config.yaml
hidden_size: 320
num_attention_heads: 5
num_key_value_heads: 5
norm_place: "pre"
rope_fraction: 1.0
qk_norm: false
attn_scale: 0.125
bias: "none"
init_std_up: 0.0396
init_std_down: 0.0396
learning_rate: 0.0107
beta1: 0.95
schedule: "wsd"
decay_fraction: 1.0
batch_tokens: 65536
Each number is 500 + 40 x the weight over its row's rms, rounded and kept within 0 to 999. Layers, rows and columns count from 0. Numbers have three digits each. The size before them is the row's rms in percent of the matrix's.

# v: layer 6 attention value, 320x320, rms 0.0277, rows 230-249, columns 0-63
# o: layer 6 attention output (transposed), 320x320, rms 0.0343, rows 230-249, columns 0-63
v230 079:505533507513500452448474550485584519507448546457506556485521449489562570484529561476557527435497508547569533568486497395531494561460516524491479539535504552537459459489431558543538580426533401
o230 083:519511479599493500550462471519614446501508473503537433542509502493447490449415496565490474474455614489475499564500496473501467449529491507472502481508485415468522415444503514544459521443472427
v231 078:476558515519462475537490486463544492484478510446546499440527483435543469515481522501511502519510577467472461518521493497551562498499494546420514475517485533507470502486514409538495458496440461
o231 083:484470484588479537577548523458497479491410481504511525525414569499515505505471495497590476536558460490500458460428529545516467487443493543530513478538444542465508517490459495500476489519493550
v232 087:511434556516506476585500487452501479513526533603574501498481576450560479516475515498503423501491534525459532464485532439527541539529560499493457490510517511506443510445514417493428525467471494
o232 090:523508550503531471441454524491552458476516588559486520510390524404533498502481507502534505550417509532498505508414510506507452500478484522486482545497532540486468548528490429474511554454445508
v233 080:472469553432532520464440484501487541493563560544464499544534482454477531522479465467491487499501502460453544526424526536527488495499531455545503522439546532495497489507497464462487530542606426
o233 085:568477521495435447470479496555571541549471525512582446516520449536483560541525445518515548479483489578544558501503492502429440468467511514501496460497486459485521541498507510484530497475505537
v234 075:484571431540438484541480506531546448488518507514513534476507468503504437515456470514466553551495441494481492501506467537509593516500533545456567467549494471488511477489448565502486434496485534
o234 082:508529477500442469555493548536532529503448471454552559461451453545507444518543540476528485476467506479517423477488446515557603511514504507449502492545553515480505485462503512518557493483459473
v235 094:523451479503515448546526449535497458586511514468514518452450498414512450455466480452506504465421421497506523506527518509529499495537499527528507539510472500455524580529491495478546498557537517
o235 099:561513536496496456523483472535492502510481520504568492447484544526481531508470489571494544463456469501550495511417530535492478436477483570501486439405467480456486603502494504477433512508510548
v236 074:543506497513484500516491537483515468475446572551520482490493546505535517483444520568521509575450513538427476481465528447483517540479523545489474504514437550552512502558499489490542558479476568
o236 080:574561569548476493573555535460492529536488549619518495489442516493507506543510514498442552487518539497458524528507457544534572516522519529471493517553437476514517443501478464456521502479510411
v237 081:508511559528479477486475490536437489495555506458559576558432508480538494468554477464534502529501434527527522501528505558489570477558413483489541379449541545470455477479539533519506505541506512
o237 084:499503578488498478542464535510438456517461536462586485462564570495559549467536456467498516528518471491518528504516498520476445506534499523442492529466546558478452634531504528548512495436536492
v238 080:476464457459456506474470470554479516478446469471402561538490476472425593445541486466450463525485470519492488551537501551457598513552462508522537481523579466479553490456465495504529501588522546
o238 084:564505481565488516501430591496439472499437575421625571526445455477469567516467522512527498442465482471551480535505549385526488473538444484522461476440558496534505586578544471533497469492504548
v239 083:518529476457490435525513515514405565545481505456546512441458437488423497449545528456508488503451537528514491524553559489461470438525581384524471542493466492591509479506426525505492556468533448
o239 086:430479502467537478463494507506540536546527524534506476511554466488483471525490547497646460485500506497494522565513511447509454425475547468538483482514424497444481423530494524498493524450539471
v240 077:493520443473529470433497574462460547498473424556546491492508507485498495467558448492520442470485464499490549543481495470470551522524582552449434462468509471491422512534448537511502469445565468
o240 082:481520510443506454571463551454543519532436484499558421532500516541534497502482480522575506471491544568465447471406454421465531557493508515530463470514570467524508487502562521513548420514490478
v241 078:541493520492489519435552475480521443428521482565540516517526520504542424465528512459473548518556467481467500476467490460528496474480537490423492542543526438444513591570451509443529525486471447
o241 083:478566557508550474455531508468542484460488515479518424492546526521469459480536584514480483517549523435554522502483490476445421498449549563457566558511439539563469533486499476500508472488485468
v242 085:512570512518497514420520527513453435472497488532503554507528522483550444495496426482505443498487452513431465527511498456462523475499503529566421468466505450497490492494488466481428556499535539
o242 090:507467458478496526515500631439426467618510517523488499583501550429508513537513549470435512491486466496485549542552452460539453502479517562464459520589525447543508390495466480462569541491602484
v243 080:495534515488507564556457460492452530509481483480592595489502445443515567479541434501419444528502470516438544463448552553494490462485465522507433464423590482518530499503516431481454548491554448
o243 086:512485480434470437465403517502500498482482539444552518491464470426508553413533514506466465518501419530461545518524555499475451511461466543455531491474559492462480428464451447500491522468505476
v244 075:456499583542479496479484458596458568491503482475431463503488481502507472490438498494453463478492514536509465484566511454413509476473598482538573511532606491478501485475416466506517515527484461
o244 078:428498490557535551530442496526480471511507448515460435473501524542448466560485611516436492525424532521509515414475534425475506504514462519557486470461502474528445550438446490515513464415510581
v245 074:522497515524478541512502420460521494533522487491494490468467408488532437605485536545478475557500523517549521462485528562451459518490496496446449496474508594503491492518509523552423557501457438
o245 079:459486477474538537485569439505564502512535495460540438455466470521469457621400478472460491583515505501563491496513590601473542472477504500482505490559484555423480525501431471491522518449498521
v246 075:511490545435491462442482481467575518490501489468470476473533503515504512517596512509513487592495525557508509475496488423508523480484456486465437508429539495463516484532453439432490580473488449
o246 077:528441417453443511466544485479442470514418476460431491573464456554466493479557475505476524576473602440493513515562564442464456437523575463519573455497583543528483488526487530533440548483473473
v247 079:500539435543470493479521464498483484449452513381495539527487487520488478576507460474407474611520502511506488527401563525457548543457498515528486516468550513480455512488425476510452480463577524
o247 081:538560456573513483515510488485510510537487578448442490468504491467491468567551543456519501657521512490548479525465473485441489474609515516506441470625496536545508523466503504490487522442492439
v248 077:524473607515500641431412548481499533498507391532520499466546527484531512513507445481441464496535509524435513475398458561532470483474540464492497444502524431505468517535468540509507452513450506
o248 082:517443553532492530538412472501525520531517434491455547555524533520529579492501560435509434452460498507542567520461491547510506510490511514467475526442472459432495508506499533515487444554454431
v249 083:550454553472529466462519517486520594493550552514499535537518453501479527510554465482490535528448545427502530477478501470408536512507515478500535450425547576496516473470470455502459539477509440
o249 088:547515415485471518478436523535498433488599519462502496551494493540510563538483464484467539547510515530522526502471591509466416537528492444534482524508486544466423488523479522438451564473533486